{
  "bias": "none",
  "init_std_down": 0.0,
  "lr_head": 0.0402,
  "warmup_steps": 551
}
Each number is 128 + 24 x the weight over the matrix's rms, rounded and kept within 0 to 255. Layers, rows and columns count from 0.

# layer 9 MLP gate, 512x256, rms 0.0553, rows 186-252, columns 224-255
[[160 136 134 109 141 115 140 122 149 117 132  88 152 150 148 134 109 149 140 126 132 127 128 109 109 115 150  93 164 111 168 143]
 [170 101 145 141 131 114 141 103 147 103 116 149 127 129 118 107 144 107 136 147 142 135 133 109 148 167 137  96 136 114 130 136]
 [ 90 131 137 137 118 144 137 114 132 115 151 115 128 130 129 122 138 130  95 133 150 132 120 148 106 111 147 142 156 108 163 159]
 [ 98 149 111 139 107 124 112 123 101 118  98 132 139 144 138 121 181 116 110 131 128 117 139  88 131 133 132 125 141 172 110 134]
 [120 127 128 128 138 130 122 114 101 151 142 130 128 169 142 134  94 133 134 118 166 140 119 118 144 116 183 131 174 147 143 124]
 [137 110 138 124 143 111 136 122 154 131 114 140 173 126 167 125 101 103 146 126 155 140 142 148 148 128 122 114 144 141 170 109]
 [148 101 150 138 161 160 137 132 162 149 127 100 122 145 112 112 139 151 108 140 117 129 164 147 100 143 112 134 120 146 148 118]
 [112 163 189 157 125 116 158  86 147 110 139 133 125 106 109 146 170  90 171  80 105 124 126  93 170 137 166  71 138 128 122 128]
 [115 135 128 103 123 112 147 150 120  90 125 192  66  95 121 145 104 151  86 119 115 115 129 108 100 114 122 154 153 122 160 151]
 [ 77 130 144 166 147 119 123 184  99  85 172 149 136  99 145 154  92 128  97 126 126 106 144 102 120 106 204 128 101 130 150 149]
 [129 186 128 129 136 129 154 153 153 113 150  91 103 161 137 170 167 156 135 136 117 143 155 108 113  75 134 148 154 111  98 119]
 [139 120 141 122 124 121 163 135 156 113 175 120 144 159 132 151 108 133 127 133 126 120 160 120 140 130 173 125 123 169 158 109]
 [ 81 110 102 146 114 149 161 140 154 154 110 143 102 108 141 134 170 117 120 145 153  96 136 137 142 110 149 142 129 115 108 162]
 [141 135 135 126 116  98 120 114 129 126 115 172 122 102  97 125 115 131 118 153 148 176 157 102 145 116 147 116 116 108 124 126]
 [132 157 105 116 132 120 121 140 146 118 128 135 129 133 151 183 118 110 128 122 123 149 175 140 175 129 115  83 129 136 129 155]
 [129 122 129 144  84 129 155 129 112 113 123 132 118  97 181 133 136 138 110  95 116 106 149 144 191 183 125 101 103 126 148 135]
 [146 123 152 124 117 147 155 111 130  89 124 136 119 126 155 198  99 107 106 123 167 120 151 130 131 118  74 173 125 127 122 175]
 [181 106 166 117 142 127 145 164 192 101 113 144 119 122 158  89 124 123 186 153 116 126  94 137 110  95 153 149 111 134 117 102]
 [101 118 143 124 116 114 155 136 127 112 139 141 152 132 170 105 118 166  71 108 135 105 144 137 129 131 136  91 132 145 180 121]
 [144 153 100 115 117 122 127 138 138  99 109 147 110 143 134 121 106 115 187 144 152 157  75  95 120 140 123 133 160 137 106 123]
 [135 135 132 141 138 108 157 138 188  91  91 149 110 148 145 141 104 145 134  83 123 113 135 124 116 115 117  91  86 101 129 118]
 [131 149 115 118 120 125 156 134 120 124 199 128 130 152  82 143  99 120 134 128 121 125 150 142 112 124 150 103 141 132 109 115]
 [122 118 152 193 146 145 137 133 133 115 145 161 109 144 151 165 110 136 184 127 100  96 142 148 112 188 107 116 150 118 140 167]
 [103 102 131 146 129 124 155 174 137 159 158 104 129  97 140 124 150 142 142 117 137  89 165 153 152 135 129 121 104 137 149 157]
 [131 114 163 143 101  92 158 151 106  92  95 148 114  54 155 114 105 153 158 124  89 122 117 122 103 137 144 121 125 157 134 138]
 [132 120 162 118 129 117 126 108 138 106 113 167 148 123 137 111 155 122 161  95  98 111 146  97 137 147 158 138 127 107  97 139]
 [119 133 165 103 108 137 131 136 153 165 128 119  99 100  95 122 113 150 115 152 131  99 105 148 137 148 106 146 100 130  91 163]
 [123 116 167 127 111  76 153 135 128 116 102 125 103 129 154 122 189  83 164 132  99 153 145 106 142 145 149 116 125 150 139 144]
 [100 136  85 126 115  94 115 143  91 111 148  99 145 119 120 122 179 121 105  99 127  89 100 161 134 135 152  97  82 129 123  94]
 [109 131  77 176 147  91 156  96 181 135 145 137 154 151 120 132  59 173 124 115 116 129 140 153 101 128 131 112  99 136  84 142]
 [125 112 116 120 119 122 110 135 174 112 136  90  81 125 147 166 106 140 107 152 126  99  93 110 129 124 161 141 110 136 101 121]
 [146 124 127 119 114 161 111  98 122 133 151 124 124 132 132 154 125 166 111 122  99 128  97 130  98 160  98 135 134 170  96 126]
 [129  92 114 109 132 131 116 133 106  85 108 188 141 142 120 133 130 131 152 107 130 145 118 130 126 124 144 146 109 116 117 131]
 [157 117 135 105  75  99 119 134 115 135 119 163 137 117 116 103 114 108 122 147 128 104 101 137 128 169 129 129 103  97 129 158]
 [158 115 107 114 119 157 151 113 114 147  96 118 137 125 114 133 144  82 125 108 102 181  90 130 100 155  97 124 140 110  85 122]
 [162 156 103 133 124 129  95 125 131  99 193 111 114 118 148 108 129 127 109 134  95 115 164 128 130 160 157  66 136 112 149 103]
 [157 131 107 125 133 142 145 106 128 107 122 158 137 103  96  88 156 118 153 116  99 148 106 153 128 103 118 103 123 145 131 151]
 [143 146 152 130 153 140 118 150 139 149 136 139 149 153 145 151 125 155 112 149  97 141 166 121 132 111 146 144 116 136 169 162]
 [150 102 140 110 107  63 143 109 123 141 100 130 138 101 164 131 103 136 177  91 130 123 137 142 137 111 133 140 127 166 123 161]
 [ 84 125 117 129 173 122 124 162 172  99 118 135 103 182  91 129 115 134 134 126 145 172 104 109 108 140 126 155 110 123 147 156]
 [152 150 183 119 153 112  93 111 131 161 108 107 157  96 117 141 125 142 130 124 124 125 159 127 152 167 153 141 155 113 147 159]
 [111 140 135 167 111 122 135 140 128  88 157 144 128 130 149 115 115 156 101 129 134  90 157 159  84 146 146 123 172 162 140 113]
 [138 129 105 116 121  59 113 171 142 129 103 122 141 119 160 136 121 166 140  88  89 128 167 101 145 153 132 136 157 116 122 125]
 [ 86  79 123 121 124 144 114 109 154 125  91 107 142 128 151 135 140  90  91  82  99 140 139  94  95 162 127 105 111 170 114 141]
 [168 104 135 134 105 130 142 124 157 134 123 139  63 151 149 141  86 121 130 147  84 118 166 149 139 107 119 132 133 124 118  84]
 [142 160 131 134 122 125 127 131 126 141 186 114 118 119 124 149 106 143 133 160 114 149 169 139 128 112 152 145 111 101 150  77]
 [168 119 107 124  85 118  88 106 146 106 105 140 173 126 149 170 129 149 109 113 107 147 126 182 113 127 117  88  72 127 152 109]
 [128 127 158 130  98 152  96 141 182 113  93 123 162 173 113 137 150 105 109 111  92 144 105  71 157 119 135  72 136 164 123 159]
 [118  95 172 182  95  99 106 120 121 134 115 112 160 156 106  77 115 135 159 126 125 120 145 114 152 119 142 116 150 184  71 125]
 [ 79  99 122 135 122 164 148 147 148 100  99 142 127 103 128 138 143 107 110 133 165  74 121 104 152 123 133 140 141 159 140 166]
 [142  99 157 101 153 104 148  85 148  86 147 133  88 115 141 127 130 163 129 104 147 169 130 129  84 103 152 102 154 147 115 132]
 [133 106 182 156 112 128  78 104 148 153  84 129 128  96 102 126 150 119 100 119 150 143 125 167 139 174 134  80 150 142 117 103]
 [146 145  96 128 121  72 130 166 180  82 131 146 121 107 143 106 123 123 149 159 122 141  85 130 159  85 151  88 116 109 142 134]
 [121 115 129 153 150 132 117 114 154 149 123 106 146 153 126 148 145  67 144 103  96 135 109 131 152  95  93 128 145  98 143 106]
 [112 135 133 124 141 114 131 102 137 149 173 172 157 116 115 129 172  83 176 119 121 131 152 137 149 111 130 142 141 133 128 104]
 [182 124 150 115 129  94 129 148 111  98 101 155 136 132 150 146 122 156  93 102 152 153 137 144 118 113 150 115 153 110 109 136]
 [157 134 173 187  98 134 117  91 118 107 166 116 131 106 154 143 133 144 186 106 123 134 136 142 138 152 118 134 141 130 172 123]
 [120 124 146 123 112 100 181 131 141 114 133 135 134 115 131 147 159 134 137 104 134 174 116 140 105 126  92 151  91 119 141 135]
 [116  74 123 132 160 135 100 128 103  90 145 110 139  78 137 150 159 123  84 127 121  90 153 134 124 112 118 119 133 119 142  91]
 [141 124 109 129 103 144 144 174 174 104 165 105 185 161 116 145 108 108 176  95 111 127 148 121 119 141 135 117 167  89 101 118]
 [137 112 143 166 126 111 131 168 159 108 115 103 148 143 157  94 132  99 173 122  79 133 160 150 144 127 113 119 117 149 138  84]
 [129 166  86 136 132 116 127 153 124 111 147 105 100 173 135 114 124 104  83 125 134 127 130  89 128 121  98 128  93 124 118 128]
 [101  63 152 156  89 132  96 140 124 129 132 172 140 157 107 163 139 125 119 127 123  91 111 143 115  85 134 118 119 154 126 119]
 [128  69 150 187 107 120 129 101 136 115 150 106 132 153  91 130 147 125 111  89 158 132 148 147 132 109 142  91 123 111 109 115]
 [157  91 128 115 148 173 144  91 135 142 127 155  87 120 111 130 181 130 106  98 130 124 124 143 106 113  97 139 101 139  89 135]
 [156 133 152  83  83  70 149 139 145 144 153 126 118 124 149  95 124 145 126  67 136 108 127 102 154 113 141 111 115 128 154 160]
 [133 132 144  98 129 136 138 155 127 143 124 138 129 118 144 125  79 121 138 121 132  90 105 102  93 114 139 143 118 123 102 129]]
# layer 9 MLP up, 512x256, rms 0.0525, rows 186-252, columns 224-255
[[109 127 149 140 150 142 118 133 113 167 109 150 131  99 127 135 103 147 113  81 117 132 149 171 101 103  85 140 108 139  60 150]
 [146 117 114 115  85 144 129 147 161 115 112 102 108 153 131 102 100 142 117 114 176 120 110 130 163 144 137 123 119 123 142 126]
 [135 135 141 138 126 120  67 131 109 146 128 130  95  95 101  93 135 117 133 151 131  83 121 126 118 116 133 158 140 135 101  60]
 [127 144 135 139 101 162 113 106 133 112 132 135 163 159 124 146 148 125 130 152 123 171 112 156 129 123 135 127 114  97 156 133]
 [137 134 102 168 143 104 100 128 100 111 153 149 163  95 128 124 105 121 100  99 117 121 156 149 157 133 108 116 172 153 150  94]
 [116 124 132 147  96 134 118 165 134 109 148 125  94 162 135 162 148 126  83 165 110 133 147 113 128  99 144 157 122 113 114 146]
 [122 157 120 135 120 154 103 115 101 115 146 113 108 112  95 105 104 134 130 133 134  94 106 150 102  99 105 114 108 130  98 170]
 [179 121 119 107 185 135 158 153 141  98 195 146 125 156 116 177 136 113 157 179 185 133 161 107 115 111 151  90 131 140 109  98]
 [167 131 133 134 152 125 192 121 133 160 127  90 138 106 117 125 134 101 177 111 109 145 110 154 145 129 136 179 110 169 134 110]
 [118 155 160 103 159 156 158 133 136 155  88 104 117 158 113 113 152 104 119  88 109 156 155 124 170 107 146 106 111  60 164 163]
 [149 130 132 143 110 117 148 104 133 104 139 120 105 172 132  94 138 131 139 156 146 114 171 152 148 128 121 132 116 131  92  46]
 [150 149 117 127 129  94 116 162 131  89 126 113 153 177 141 107 133 123 156 135  78 123 155 125 138 127 148 165 125 106 133 116]
 [120 123 144 135 112 105 101 107 103 105 139 128 154  57 154 135 130 165 145 137  89 154 152  88 137 145 156 137 113 105 169 181]
 [113 146 121 136 115 111 124 140 149 104 168 116 152 147 128  92 156 117 149 149 104 123 100 113  94 120 153 111 119 124 155 125]
 [106 132 139 174 189 110 104  96 147  87 132  94 121 171 110 114 139 113 112 126 101 150 155  90 133 107 125  66 140  71 131 148]
 [117 118 122 147  98 149 126  99 121  94 142 132 118 125  76 107 101 113 119 136 118 174 136 129 117 147 133 122 156 136  89 117]
 [ 64 133 125 149 141 104 134 167 157 111 145 133 114 111 123 101 153 117 110 117 141 153 115  89 144 141 118 147 161 141 143 115]
 [128 156  97 156 123 165 136 177 127 115 137  96  63 105 134 106 137 110 120 110 109 106 149  67 162 121 118 146 160 149 130 145]
 [158 117 125 129 146 114 118 143 120 117 123 104  90 122 111 116  86 127 156 102 115 168 128 159 118 153 121  98 125 109 110 126]
 [146 112 120 136  96 135 113 125 159 121 158 132 138 131 127 122 148  96 112 164 131  92 148  98 174 154 112  89 137 139  96 126]
 [ 86 147 117 116 152 113 161  80 109 148 138 132  98 133 135 149 144 116 124 150 140 140 128 180  87 158 155 126 130 160 118 103]
 [150 123 145 106 135 129 147  92 130 126 157 106 146 114 100 130 112  71 182  98 116 109 124 153 107 143 123 103  97 147 117 126]
 [136 124 174 114 137 122 152 149 115 119 101 123 185  90 153 120 125  97 104  91 119 109 176 143 159 109 129 106 124 126 151 118]
 [147 167 118 135 104 158 153 126 151 141 146 144 128 109 145 109 114 167  59 154 145 161 141 125 134 154 120 103 123 104 158 106]
 [125 121 118 151  93 146 155 130 156 121 135 109 112 131 167 151 142 131 113 132 145 107 137 138 158 114 105 106 100 133 138 164]
 [174 111 111 123 161 108 138 143 163 121 133  80 130  80 112 175 128 156 112 149 166 145 134 122 153 108 154 110 180 139 142  85]
 [120  78 127 124 118 134 134 136 140 107 152 164 139 128 117 128 140 139 118 123 156 116 144 128 156 132 146 139 101 113 118 145]
 [142 108 131 112 112 116 130 141 116 142 113  96 111 120 116 120 179 136 133 142 119 197 113 100 153 148 148 145 104 121 106 151]
 [117 119  92 141 115 116 159  90 115 143  85 121 140 138 163 158 180 147  98 105 137 133  96 175 127 144 129 139 122 111 136 112]
 [141  98 157 130 129 160 119 113 121  69 164 116 104 165 129 164 144 148 109 121 126 120 165 167 117 143 120 120 183 109  95 150]
 [164 119  82 130 138 158 150 102 161  95 127 110 128 124 118 145 155  76 132 146 122 104 139 122  60 149 159 162 119 136 140 143]
 [142 107 104 150 151 152 147 116 115 163 124 125 140 175 146 129 126 122 147 151  97  94 132 152  91 130 107  74 124 165 153 132]
 [103 134  88 116 138 103 139 100 118 111 124 132  87 117 100  89 158 125 120 138 119 155 143 120 107  97 142  84 137 113 128  94]
 [164 141 114 129  84 132 157 146 112 117 161  94 112 145 155 118 131 124 117 126 125 110 132 113 156 102 102 141 124 134  70 120]
 [112 152 143 103 126 109 112 128  93 153 135 129 129 136 101 150 115 151 123 191 140 120 132 167 186 150 130 126 121 130 126 172]
 [135 107 116 128 146 184 132 120 132 129 102 145 141 188 133  76 171 100  96 190 131 130 134 138 114 162 118 144 154 119 142 132]
 [148 158 130 111 147 162  97 132 109 139 153 151 149 152 150 123 112 135 126 126 105 112 136 113 130 130 146 107 182 107 158 109]
 [113 129 125 112 108 132 128  94  90 113 112 119  93 130 156 105 115 168  99 130 100 141 125 109 143 182 144 101 121 116 116 107]
 [105 153 131 155 153  82 141 116 149 100 109 150 139 130 100 134 124 137 147 119 129 118 155 153 122  84 107 119 140 131 146 133]
 [130 166 100 119 123 140 142 145 154 152 108 125 113 157  71 121 137  98 136 134 137 144 102 127 109 121 131 134 153  98 118 161]
 [ 77 150  95 115  92 151 150 136 117 112 154 139 120 151 104 115 143  98 148 163 137 111 134 147 145  86  83 116 129 121 102 129]
 [134 123 138  92 126 122 144 139 150 118  81 115 111 139 109 111 128 114 164  78 119 140 109  64 160 135 117 100 126 104 106 118]
 [123 137 150 138 112 126  89 104 119 101 115 128 159 190 163 192  84 122 145 140 155 126  97  90 106 119  84 115 115 109 125  92]
 [126 179 130 131 140 108 164 165 129 109 105 138 104 121 108 136 108 113 147 132 149 124  96 159 138 138 147 159 132 116 157 106]
 [147 133 106 159 112 132 101 110 138  93 118 139  64 106 136  62 156 169 164 129 119 151 110 149 131 141 137 143 101 115 120 117]
 [130 131 144 124 152  82 112 121 141 101 133 120 123  97 100  82 138 136 153 136 101 150  94 110 152 186  94 172 112 162 123 189]
 [ 94 121 132 120 143  78 176 138 102 114 109 157  77 118 145 170 105 150 139 114  80 172 115 134 150 160 130 160  91 127 160 121]
 [130 167 111 122 134 127 158 129 111 128 134  92 108 135 116 130 175  92 115 104 126 161 122 119 149 182  98  90 106 108 136 163]
 [128 118 119 175 146 125 128 124 111  87  96 120 138 130 134 153 131 136 124 144  87 127 141 125 101  68 133 149 108 122 140  92]
 [ 88  98 143  82  80 158 100 138 119 131 141 130 118 140  97 122 123 123  63 134 142 139 127 118 147  98 163 171 141 187 153 152]
 [140 161 137 131 152  93  92 151 119  81 141 147 105 124 132  46 130 154 117  84  84 181 143 112 177 105 118 122 121 167 136 147]
 [143  99 169  93 151 117 152 106 132 117 139 166 153  90 139 132 154 103 148 164 154 138 100 130 137 136 156 131 121 125 159 117]
 [180 130 103 154 110 139 144 161 139 133 130 107 143 147 138 118 150 173 125 159 148 120 122 122 131 134 111 130 128 129 143 128]
 [116 124 129 124 158 145 114 152 133 110 133 134 137  97 149 128 103 121 167 139 148  90 159 123 115 147 161 138 125 168 135 135]
 [100 118 153 145  83 108 106  85 146 126 136 163 151 142 112 165 144 104 152  88 151  95 149 146 140  95 114 130 120 150 113  85]
 [118  68 139 151  95  91 124 138 106 104 143 114 175  96 127 134  95 155 125 153 114 144  93 103  95 105 156 174 126 155 109 126]
 [ 86 170 112 102  70 135 139  86 129 136 114 123 121 128 125 142 134 103 141 189 133 170 149 137  83 152 146  85 123 121 146 111]
 [ 85 107 160 126 146  95 164 154 113 109 163 134 136 126 121 166 114 145 122 102 115 152 122 128 113 104 115 132 117 118 117 119]
 [112 117 163 109 143 117 139 113 135 134 141 138 113  70 126 153 105  93  94 132 137 125 143 116 153  95 125 184 124 164  84  77]
 [104 114 156 102 146 128 112  82 113 160 111 148 139 154 114 148 148 109 138  97 129  80 156 166  87 108 105 125  85  99 103 128]
 [124 118 117 111 142 120 122 134 139 122 136 146  95  99 125 142 139 135  98 128 160 124 107 102  93 124 151 148 110 108 103 131]
 [104 112 115 111 129 161 143 105 159 142 125 123 104 192 128 139 120 133 145 157 128 118 149 128 121 122 136 116 102 139 121 140]
 [182  87 127 151 169 174 129 178  93 151 125 149 113 133 166 153 122 148 101 181 129  74 116 138 132 146 130 111 126 188 140 151]
 [150  54 144 175 173 104 139 164 116 124 135 140 121 154 118 137 141 133 102 138 109  95 139 164  89  94 134 103 126 133 111 107]
 [106 108 142 182 129 155 129 131  93 122 113 129 143 157 148 182 111 183  98 137 133 155 132  96  96 178 141 144 170  84 131 173]
 [144 147 120 154 130 169 142 108 117 117  95 159 112 126 142 136 103 109 163 146 110 126  99 163 115 130 175 125 124 106 104 133]
 [151 116 132 153 129  98 146 111 114 132 108 135 105 179 109  78  96  99 111 116 108  98 144 141 165 112 144 101 151 109 139  65]]
# layer 9 MLP down (transposed), 512x256, rms 0.0463, rows 186-251, columns 224-255
[[120 118 138 134 125 108 109 101  73 157 146 126 145 128 122 142  97 117 114 151 121 143 162 168  97 143 156 179 149 142  92 171]
 [128  99 132  84  97 120 146  99 124 165 136 131 102 140 126  82 116  85 113 148 136 105 109 140 172 122 133 117 131 144 116 137]
 [ 99 132 163 127 136 139 102 100 154 161 102 162 120  91 124 104  88 107 102 143  91 105 134 108 142 114 172 120 134 163 123 117]
 [111 139 146 154 147 141 158 140 108 133 126 191 140 139 156 100  83 135 150 167 122 112 137  95 153 144 165 106 115 127 158 143]
 [ 97 121 142 136 102 178  87  98  93 112 124  98 129 108 136 130 111 101 118 145 152 128 131  80 161 124 113 141 163  95 113 142]
 [135 137 124 111 143 121 179 127 148 120 135 137 108 167 150 151 119 107 117 132 177 130 124  82 141 111 157  83 124 125  90 127]
 [136 113 134 103  94 104 158 154 148  98 136 137 155 117 116 142 168 160 186 110 104 111 130 105 135  68 114 155 164 126 128 110]
 [142 118 139 114 102 122  62 123 105 118 162 123 144  82 113 130 121 150 119 178 154 127 112 120 116 174  62  97 107 175 147 117]
 [165 109 124 128 128 125 148 114 149 127 103  97 148 126 159 122 120  72 121 145 133  57 101 126 133 113 117 167 131 107 129 147]
 [152 119 138 133 137 156 143 136 140 184 141  93 117 140 100 105 122 115 103 129 118 163 107 111 129 166 118 102 162 126 104 139]
 [103 115 124 139  73 143 110 111 128 135 173  89 138 110 102  70 120 108 120 132 137 104 151 164 131  98 174 166 109 119  98 121]
 [ 99 108 132 141 108 139 125  74 110 142 116  96 134 106 121 137 144  94 120 131 138 147 142 115 116 116 128 130 126 130 131 178]
 [139 110 136 134 133 107 118 126 139  79 102 143 101 121 107 112 135  87  99 111 107 157  94  70  88 146 122 123 128 122 123 149]
 [181 128 117 145 131 159 103 150  88 136 128 122 135 124 108  78 126  83 189 152 121 143 101 138 105 119 129 167 174 174  99 100]
 [114 136 158 130 129 154 164 153 159 125 168 125 141  94 100 120  89 133 129  96 150 154  90 187 109 122 163 159 113 164 136 150]
 [134 105 149  92 128 137  82 140 123  76 152 111 113 152  95 131 155 131 150  97 126 109 159  68 159 164  92 135 120 137 158 127]
 [155 162 164 139 162 128 121 137 162 142 160 138  97 162 185 173 106 125 162 120 127 136 146  88 158 136 133 116 123  78 116 160]
 [123  80 131  98 115 153 136 100 146 107 108 151 134 101 118 122 136  96 163 122 159 153 153 186  99 133 152 141  90 131 115 140]
 [135 150 147 124 124 121 167 113 166 140 104 122 132 155 139 109  98 134 108 127  85 150  94 100 129 135  98 140  94 107 106 109]
 [148 113 112 169 152 149 119 114 130 104  74 159 113 114 115 129 154 141 127 126 157 155 138  82 113 145 134 157 108 120 148 166]
 [107 142 176 127 142 129 104 127 122 160 109 138 119 129 134 104 123 127 111 111 137 124 128 133 130 123 107 126 112  98 127 108]
 [139 113 109  75  98 114 143 171 173 109 119 118 118 141 137 112  90 138 143 124 120  96 137 127 144 102 153  83 124 122 123 174]
 [ 90  97 167  98 104 152 153 120 125 139 134 168 170  89 115 177 119 165 142 135 132 111 128 128 118 132 131 149  97 144 134 179]
 [158 116 134 174 108 136 127 106 161 109 117 124 123 138 101  74 133 114 109 130 107 134 112 139 147 120 118 117 153 174  92 125]
 [121 113 165 109  87 158 117 149  77  97 111 139 122 103 169 138 131 171 151 121  74 144 137 165 179 162 175  89 119 178 128 121]
 [142 124 126 130 158 114  98 111 129 108 158 160  97  93 146 155 141 117  87 118 115 131 126 124 140  88 150 129 163 131 127 146]
 [125 117 142 142 145 128 141 145 141  97 148 126 172 109 123 138 124 158 142 180 173 155 130 120 115 121 135  91  80 113 111 114]
 [147 136  97 126 140 130 112 137 133 142 121 110 126 131  90 102 119 179 131 137 130 129 168 134  86 136 162 118 116 143 105 150]
 [152  83 142 103 128 110 118  97 154  90 160 161 123 124 110 146 120 181 128 129 112 105 135  97 168 142 135 110 170 136 106 121]
 [119 152 174 139 139 155 135 145 133 102 113 131 141 104 106  91 154 149 136 125 110 102 137  92 158 148  93 134 186 142 158 116]
 [141 129 131 147 151 137 100 130 137 114 100 127 108 140 117 107 118 127 128 111 124 181 144  83  90 140 109 125  99 130 133 117]
 [134 116  90 161  88 155 109 137 116 148 192 117 120 124 134 136 165  97 106 148 140 116  69 149 114 130 107 149 105 150 160 132]
 [145 128  95 156 152 124 179 113 120 109  91 114 151 110 123 127 160 114 124 167 140 136  98 127 147 129 126 136 153 134 148 125]
 [134 126 115 141 145 133 132  85 107 165 153 176 133  67  90 132 102 126 157 118 130 152 115 153 117 151 149 108 133  93 170 133]
 [161 121 115 147 122 176 143 112 120  89 116 149 100 129 125 152 134 138 107 154 123 138 130 166  82 127 125 147 152 123 129 125]
 [ 94 149 124 109 153 158 112 130 156 152  86 117 162 150 174 155 120 139 132 148 139 161 136 120 154 102  86 136 126 139 175 161]
 [ 74 118 129 152 117 133 164 144 131 148 126 130 126 137 155  98 116 133 117 104 108 127 121 152 107 139 140  95 169 117 102 102]
 [170 143 144 118 117 150 132  87 109 131  92 150 137 137 131 141 132  84 121 133 178 113 125 110 146 125 142 141 105 129 116 115]
 [190 128 148 152 118 126 127 174 145 147 117 169 185 108 137 157 135 101 163 144 102 114  94 130 147 132 120 129 140  85 131 169]
 [179 117 105 148  82 135 183 126 149 171 117 107 138 101 132 113 106 122 133 151 118 130 166 168 110 117 135 135 139 110  99 168]
 [113 138  97 137 125 116 137 186 153 117 132 154  82 121 130 107 132  94 123 127 126 118 174 144 165 128 113 123 153 150 148 118]
 [ 89 120 118 131 108 132 116  99 169  90 133  72  98 153 145  86 103 119 119  89 124 165 143 106 110 105 102  66 163 148 104 100]
 [121 139 118 133 107 132 176 131 138 120 109 101 151 122 142 150 133  98 144 140 125 177 102 109 112 174 111 122 115 147 128  97]
 [140 149 133 147 138  95 141 149 146 113 117 170 103 124 128 161 144 114 138 152 154 121 124 111 150 137 140 155 142 127 158 102]
 [165 130 134 137 122 102 150 136 129 153 148 142 148 136 113 157  73 118 134 128 125 100 164 172 127 141 116 116 117 135 113 118]
 [114 152 176  98 124  57  97 135  85 122 138 137 131 131 130 111 112 134 141 118 132 155 134 123 142 123  86 138 160  92 164 124]
 [155 128 143 102 129 174 116 127 148  97 139 135 128 113 131 135 110 157  96 148 110 106 115 156 146 125 167 142 130 121 167 124]
 [134 125 107 116 139 167 110 126 108 109 140 117 118  93 112 175 109 120 162 125 143 137 128 137 150 107  70 155 182 166 129 102]
 [132 104 188 132 132  95 117 143 100 123 112 146 114 153 151 149 141 125 140 140 132 117 124 135 131 134 149 109 100 153 140 115]
 [116 111 133 138 109 114 135 128 149 174 206 118  79 149 120 100  99 170 124 102 100 152 160 139 117  95 144 147 121 117 140 124]
 [157 128 134 112 138 121 108  99 136  91 107 129 115 138 134 111 133 143 150 150 114 136 139  63  88 149 101 111 115 133 159 165]
 [150 132 195  97 141 140 112 127 133 139 140 113  72  88 145 112 141  79  93 123 149 160 104  92 125 115 146 109 124 158 138 110]
 [150  93 108 129 147  92 119 173 127 110 121 121  93 145 120 120 137 148 113 128 133 126 152 160 133 102 142 156 116  98 138 153]
 [115 153 126 102 141 124 101 145 138 132  75 117 139 153 129 141 146 127 148 111 145 147 114 150 136  85  91 129 156 113  95 110]
 [128 111 137 125 115 133 114 123 135 133  93  96 130 147 118 124 116 132 110 147 140 103 128  90 160 110 130 133 143 110 111 123]
 [118 149 183 118 126 109 179 120 120 119 137 127 117 121 118 107  92 110 152 116 107 141 113 129 136 153  75 134 123 153 133 119]
 [131 149 138 187 125 144 113 147 151 144 158 132 157 103 161 148 131 108 130 154 181 124 115 129 122 137  72 115 100 149 135 161]
 [138 133  52 173 100 133 113 125 148  98 124 104 123 113 145 113 131 148 155 143 130 138 133 150 123 112 121 135  97 113 125 122]
 [134 114 111 120 105 136 115 120 134 104 148 137  86 110 179 134 123 108 134 159 152 123 149 117 129 130 144 121 173 126  86 102]
 [122 124 138 126 136 137  85 138 138 150 159 147 115  60 129  66 129 181  92 120 151 143  93  91 164 138 152 140 110 133 137 128]
 [140 144 136 133 119 111  96 162 145  91 101 122 122 108 161 126 149  98 115 154 131 104 139 175 114 128 138  84 141 150 151  74]
 [159  91 166 155 138 154 128 136 149 153 166  92 144  90 136 158 107 100 127 143 112 162 134 152  97  95 120 103 111 134 120 118]
 [ 94 155 117 118 159 143  96 130 125  84 139 121 122 108 169  94 130  93 120 123 134 111 102 126 133 136 100 114 136 108 145 100]
 [114 104 133 147 135 115 115 130 115 134 153  98 125 124 172 148 168  91 121 146 113 122 117 127 105 151 166 153 109 114 130 118]
 [190 136 121 129 130 196 141 157 116 159  78 108  82 163 120  95 147 104 143 114  63 147  78 159  87 133 138 138 117 155 117 130]
 [ 80 112 120  87 128 135 147 123 134 134 110 116 113 123 136 110 120  93  92 129  88 122 168 139 134 138 105 134 165 161 105  91]]